From a checkpoint of a small transformer trained on Wikipedia.
Size: width 128, MLP 512 SwiGLU, 2.85M parameters.
Architecture: learned positions, no biases in attention or MLP.
Training: a variant of SOAP for these matrices, 183M tokens, 2793 steps.
Each number is 128 + 24 x the weight over its row's rms, rounded and kept within 0 to 255. Layers, rows and columns count from 0. Numbers have three digits each. The size before them is the row's rms in percent of the matrix's.

# layer 7 MLP up, 512x128, rms 0.176, rows 372-405, columns 64-127
102:102121160180137124153152120102158108137126079106085123122127097126095143123121162134136113113162132133119116131117130132172099154127096141164167145122179155088129121086119131121157131148115130
099:104141114103163112136098166129116148150150161119107124135125109156153110117087118141137089106105129088134152152174123163122113106122143166143108108078145134167131174161131117099134153133107174
097:121187136139099156152115115113134139135103154136112119164121115130126125148159133120111138140122147152142095147136066111142128095132109106118147082114110116180125131168152117151114085142139144
099:145110118136133093140108085093124102165135152129111106107090109115127135089143147062119124138085182131069100073111105130127132109119147134166109090104130106139114146070124134142119138145135141
102:130118110144123130139096112145161136112143138135120133128121155121104094106160120130143154129123135158161135078144132109081078171103108141162121158169115117102121135101149135119156141115133159
101:128139124124155101064114135121110135123113141141123169122064156150116138133102144108136126199141147135124123146134130116106141148093101133121145145103133107128115165137085104101152137155117179
097:145122131177114120103100121130185114093083163106104140083156116103200118096138128127135108129112149150127097147136133138131077157160098112118135116079103155093150099135122180139110088105094086
104:141146160167125106121134166160148148174133117137110124115129132097103147097172113167137097167130097114137111102131145166104155138153096115115132124127147132163130154077103108140158106120168126
096:096132131130134153151118152134119109152143100148154119104116131112100149134139145115162148131123147130114140168071163143117181156134172119098132158124099145132160140088142087165151098127135120
107:148105114124112132143121143132120135147089130077145137113112118118132104131152154105126148091143108159100130138129189101154122072117128081104115130109144090178111129125107113133159167106125156
100:129124112137158140129141081113119155100163147119097076136133151060147137139121103135127141130144068082158118108104126105108096159109158142104103145146117137145052138081132107119117133109128143
108:125095118174177108168136128112118088084109148159158098126154108158127087115132100126143112132088152062130132101118112132140122145102167131154183139095085162091120104156161122085142130110166103
095:128150159134095097115134139106129101133117115106146145112116164096163127113158139099097161159141171108117134114087096154139149107168133132103122145162119094144152119102124079134117107138158176
097:127152125153106106113154140131148140135152119118168134105097109143165147148138123128124120082154142077151104134138146107133136100112154114131135127107153105206138151088164114121115152133115103
101:079118121098138134095141142171119164127135123129168146136107062106131140158125147139088114164149091157124168123117152114184131110128182171148165144142119119092097173153127087125146138090129103
106:142139176108125143108126135123103163125134102136126188102168152162110153166142187094096119147121125090113095169134122162094129133128141108186134171155115153128106162121138138111169134162135139
098:149128137153158176163117101069141146100121176148106137166102112139060172159138155120141176166160130120138168060150121116138106117082168123140113166134123103140149134141153125133121142123101112
105:105118082112106138127190127115117121136164133145164111123135130119117162143160163109120107147104102124169144131119094138142138084110119163168146134131174111144108123112144131087147103095122153
109:190113165096168131130174142107157099128173147112158139147137091117125113081135128144120124107136134152163181110171139117125167122114094141145149131152109150150119131080098096162123108121100205
112:119086141113140168114128088149113125143114145090147148119141119142094099120110149194100151146175095126126100141087163152132177110144136112123091146139135162127124107132128142136102102071108082
105:089138147119182138154091102124152108128106139075133142121129136140105108134158142153132063080074083126102121150110110159153118122137102111060130114123148145160143168117135109140126115110084144
097:125121110109133122141134116112136165104123162113139088085129169125103151154128122151145132113178113119142112109148132148119096137098104127151098110108128151094130117083109153164155145173113119
102:149132162099091100131151167108158105151126153144158110116146108158112100113119132117144090173112143136117161137142088117131099157120093123130094133137176107171139115116125149156179094131144148
107:134132141122131131112106162160161149147128136117134126145127202138129117104133092121101111132110106179166094085136138131151147142163117089131146115160109144137105160153109111150115106141134137
103:138087141172103101157135150113082134122149144145104119131109090168171143161136168126123171105127085163170150129194089125126088098195131157111146128164125142120103111131101124146135123133103114
101:114092148154140106128165158120111113114117152172186106151112179126106126127095154144098102133128147130122102102136091090171090143149107137126120168115094116123135143157092090080086122156137160
102:118161160127123100133111122160112135073132136131123101089126125126102124123137095149143146134154098087147118160126115119113130105130095105150104177099092120141116113148105134104098123103113137
096:144169129095119145103122147149175145101165173138114106124108131138134104081147116123130154118089141127120158130125128139148104157127117140122098137113116160152095107154114104120107123131108116
098:137140135134106138173174149169178175119118134098100141138121124159164136131112181118093115121135145139146106163117161122108116132107114121127116093142125092136144114187150113130123104134140141
097:129104121118122102110103148151130121116106118142142102131127118140148162115095093136144109137090147142124083104142116108111125147144132095147109074075147124120175190123126130114156114124138108
106:116144106142146140128097118090137149108090122164175120099141105087116168161123139113104141128128129119155159120132104138134105142110117091153142133150116162079093110167167093103141132188157146
104:149127163129131121107122113168167105102134134132153134148112137145114121118082104134140167159102086128082189117110152123143144098096151109121130098126185148131153130089160150116117129161080043
094:135142101135124155120126134132113103145096147120139135156142159130070107105137136096151111162165156069129077145137145129144124126127124180109120116111152130123126147120126118117069144125142162
101:168114147110159116123137163118109138114170127158152104122144134132118133149118131105113144129104115135112173173069103159113180142153126107170138079161108157106147139100109093120083129118121128
# layer 7 MLP down (transposed), 512x128, rms 0.156, rows 372-404, columns 64-127
102:075122154127156105110166131152096133122140131148150112112156165146126114165140149164101105136121143100156139143109124115131128168130132104113096160111182142152164116159095175125068152110126179
103:103153086049111085157133114138117170118115134101113115125118116115111132134168164090128125149087092140149181129140094142078141144111108132089096151116094164133097131089146096094136109134113092
093:133149115142127142128138125159142087124132118101124105151100149175146092137141113121122154137089111169126106096147151136220107108175098120142112122111173133132131132082124108114143127134129143
102:122105125129064124127098147111161139127124111125141172152069109085139130118088133115161120086136137130088125121160132158181140127095129162116110112108166146164115134112078128124135132141155149
104:152113120145127107151105128138113138142096136158140150162081102142132118102123100102124109146125102151142105115179146147162140116085168161108133113141127145179136148102099091105137157109196154
098:146106146148111094134095145096157111102150164117136149088145107129165126147105107118134152196139118138099136132139091123161122136120200155094125098107160139107173139150111126107132132085123116
095:081176114167105151168105111128161165164074102121142101108135113143131128138102100096164122143120146094155140094125117137086120126143104136146164139162146137080151110166100124165129119142146109
097:143110102117102117111143158143134137112112123116121154116136138116153130126121104102130129108155140122148113106102102148221098169138076139151088158139113128136138160157175137151111144137165145
103:154116141108131092085134146114165125153112195103141082118118128170146103097112115138122122097159110135080102111142133085185201149117141107134105097150117131144141152138133145133103162128155114
108:116109170160161087082131151082133135142132134145116100133102163122124088114123147155127154174124143124109123104143130140095099113116073127145081110143137099092138059106119131106091143156163119
102:142133149109145129137181133088121148108140189159135116111114141126095074131161116121129138122099096131140147125117124108142152130098118133097151156139158174131123140105143166144121077160148132
104:146112148128095119119122113113095128149135137151117122094137115138150160111121135123124160147113168110074060126113109128140105107155114102124121109117166130102165169172157102119131144115127144
095:136108111159119125083074148148130082120119153127133087160088125139135092111126114123138145091101138118102143145097163155156095084118082110119062134128141137118129146092140127143127118169141134
096:138140119119108131152106106125125120103092126159113138108098103120114127096146079117099102159135155123143123156089082112175137119136113118084136039147083116116121131138128131096138134155108131
092:140108107132139127170126104121095159146137151121118109140114109127133127066136159163146164164152105084119149133125136139117114114130038167106102109134127111100143162105103115159111134131156118
102:149155081113125144148144115171147089124129133138148133128105135136114119090142128128102103124112119120136185127107126106123134121162123206110101144127151109116157141185142148103077112123128097
100:121152119161155145122124101134106137167154129123110165099136155135145074135093134144157118100154131174113098124115147120080141104156082117137141168117133138084123128108111146145122163151131164
104:094119136174092137163096131090094158143145135120136121119143156117088132153121102115139171111124165148134158106126111101043098131107115151101121149156153112158094112135139118133102125089138144
108:131132108108060107167078139174129133113134116175126117115146135149090139101123062140122083098127143111091114140134102131071114157100149172098121118158070141161087160140180134138128174137134154
108:121103107142090183173111116126141150146127085138117111143103145147085144150103147141132037095126121115118113147140112123119176119099065093145134153151114142114120172124165111142130163173170148
097:127176142120146144128158105135130137096097110122107104126132080122108086145158145121158141158108125125124154157162163106072119124108141136109114101131122162102118115095120110134145173119137129
097:126110118132159091130116153105124100109130142115120106134132093104139098173137121180136141116123134124169141125115160126164103144131149122113129143106147144129146134118142089096135127110156168
105:127138116117171094091139155127127151136138094114136119095102165148125145115123095166109108118145154161128092116132106163128143076094135117108160121129092147117172101125139131155100123088117118
094:121083163137147163102130133136152147098107090126131108117100101120147158149114121139094141164138108127175122122167104142231137117158115146135124141154141087153097124121121106132154117144135153
098:122123145121140137122156141121131142116128166100126144148112119115114112120108113097097166131114159118121175086100152154177108166126150084079145157147150120163161119131152143115117142134120137
100:121151155127115138151123136125076110115137169128148109075119134176125128110147152165121120121145123123153152189127123176118128106130095157181137131100155144091120118145093150112157119137105133
104:151118151145116074147110136162140143107138132153134154101146168129131114085122119151118096149118109099144093120114098121127144151163115118148178134112135115139151128148142137133153106083125093
097:160179134151077100148059135142145109141112132077126146125160133121144138099117122119152087171119110125139151147124130101129089153067181118151157109134113125112077129116128134136134154180118068
094:148149129099151091124103093130130124133087103109112131122115167163121133149086146181136129146129104145137148168147103142089156135155083175105125163114117154105109117121156145163104099120182156
101:108173168123135131101120165102114097095159177104126158134118128111114129120099155102145129129163138128109166163138122134122148114112076170146119163121110114087084147142116131128130143181140110
107:126128135094111145146134123127122112143111116101065105129082157172137110091141077175169151127100112109116136159132108163140154125124141143137135157102141127130158152113129123096104149146127117
106:148151132156122135162104119155104060160136100118110172148134173091121109144137120101127143110147118123095126144113139112126107146131149131133107111163165157143158132152104091081125164117100152
102:169126132099083099147133112093146120120134124143184110129128111122159122129120117153140109089146132128156118128114132140170138107163109103071135126093139113142148126110142083138122113117150140
# layer 7 MLP gate, 512x128, rms 0.177, rows 373-405, columns 64-127
099:132106127108094148089174147123136112101133148125111126099122153127100160128130141129117141182124157133171135166121130076166129164151109161134111129156111140087119073095141131106115110180120104
099:156125164125138081096134134135106131171122166135115189165126152139145130118137157119130137138135144135085110114116114089111152114117087136153134101111111129147128117108123101086110096153133160
096:103106099156130103132114125116107111109166145131102153102166086097147161070074119109124120126107164162116093146097132089081139153130100121147107148116100165175162137166122113149120131136183109
099:163136125141123112109098129153125159130122145159147189104133147156140183125173059155127129124106143156135141106087131131142113141100090165137121137119129133132128083137145120121124137101131121
101:065152180133159099105070134125134101141122135150136170130087105149084080145128121129117130148141111128162145121134133161126143117133132145116170137141166129061132114109151132132138136082121137
093:201146122128116141101143123191156136132110119068164128121097164118101098150134124093160091128126112150118131080130111167123107132136112119126148125112147090119142156116143146132150107174149127
102:138159148154143135117083156144125183141117115158128081104164123105077133108134085133099138152130129109120093100084140113151143152189139128138114143109125103139106154104132125174113098102115147
100:144126094145115134080123172133161177113094109145147116103143130102105126143145152098108144135097144134106113159158133066147115141092103123142079132155126119126095129120118144140136121128119130
104:110115084166152117129124154142104142121147084122153098145126125172090119100112118128108133140111128091109146152164174152084126104129128143105140164127126159133131134064141090097124118155138130
096:170113121117126095120143098131153125160131113131122120143105112128107069145117112118138155157154101122154132123112137158126173147168120135141169100149107119151120108159106105133157155110108145
103:120079142133158120151117133101147127152106095132117063105141161120125119189142119110160118122106160109112107106152112127088104168101136088095115148093127114119091145126086102134150136167108134
093:093124107159119096122169129152154108121140111185112169141143130112146128130128123146078107101112139135178136164150104106139090145137141125162147105138147125188095123146175139179150129137157116
098:109155145134157106135134148109151142130128156101115111140121123105116119153073122118143147121141099140188103098111074150083141121172155154129112133149159177116129172145157113095127149120120160
094:146107101119123132152154121173101121148126134130173151132114122139119152121103114122128122114122101115167089099146113155061123158127134161113146181160124092145112123119166160119109119109121189
106:122096132130153088134164104102120153149130143103115084134128111101173179167091140089135121092144088153156116129149099126091106133140101102086106130122132096150142085110142125118117157162064130
094:171134113153140160125141102181113145130154111098138156091149153109129102105089142168149115181102080157142105117148091151160084099132095133109134105126099141131087161099147113129156121128145112
101:133146111145135103084121134141158089155126090150152092145125126156115145124116122123124131138111089135136137094118145114126163136132107152112111148159152111087117160145144137137083100173123167
098:133138163108109154152142151144160172067165126150133155136151146143078153143145135096107125101156177085104106145158118131101121165068093159128150125158146086109160110103112167124127082119167160
107:118150174132163079126140122144120125145139080113146188126086103113127177129090145146091128132106143097105135165162101122126117136172117180100121112116134145145139087084134082140154130119136152
106:126094119131094135117110117143119109155151127070108103113161097157140187115157111122144150130125137094155090141147132150171102096106115142097103130110127118092091102156147141126149147135151121
102:123077085126117149136123106111128082150067165122146109121154099127133106151168120154139113115129094110157154181123082093147161125108151113123115174153109186095144150120105127124133109130137106
099:132119165174145096143113132143112158155129146126136170094128156134132160094126077119090094147113134103126103060084143103084151102111125087151168122120139132116159139130150064079107166111117147
101:096122091114194112136091092189140107140079138108137142137143125174142082120160148175128099145096125125141118117188084117142135167106143087126126145143110121135118122111138131102149133157123119
104:146121147169132084123117167145159138086077115138144125105112128177175114121187126128162121111106119148099130132133093144096122161139137118135110092103157139105141104103112114111142110133152155
102:107108157145090155154114103160104123122126119112123113160121132154157175109157128080144155134143131132099102093128140154137144154131172149114106110146125187132170081123136116143101143131075126
093:172128128154150102140123148165148121121118093117192156119140103131175106147121129144150137176115179132100131094124135094123131130121063143130107154121125117161117124148173104157128163167112163
094:141102165155151155142135171151125083163188114119135112105127145171117132165140162100166115166142159115130103147149163115184103128136109116148136109106135137134124108136143135151147145132155110
101:139121165112102092120136139116115110171111167065121101112115099123109118108107158136117120141132118147131122156096109112122125130130128160202130114141159110150136137102087085139130110129148094
099:131166138072143134148166102121136155116152174153137159135111089095156148102168111113134089118144066135169101116119134151126135138146098115165116121106119133129138111128179163152131144119094158
105:123140111127141134140107187163119107130087125159110094135101137117130104133135105144170139117110094093148086097127090119100133145163112106147141128182127148149136161115148086107162152133158149
105:132102090115138111116161115131151155114110113125155115133106186113145167114096129148143173098115169113120138132118115140130137098142107130122156109102187149099113172084104165146103123116087098
098:092167117112128170135147151153134155116120120105129110157166144111106113130113147139138131130119059110134156135096095136145103125116140091180121141113159096154131102132152109103118126132138112
100:179102161137166104097186110146094135143133159116136140111126137116134124135090078159104096128161158150089115128153087167124095115101110141106150118136143168117150139109124109125148143110113090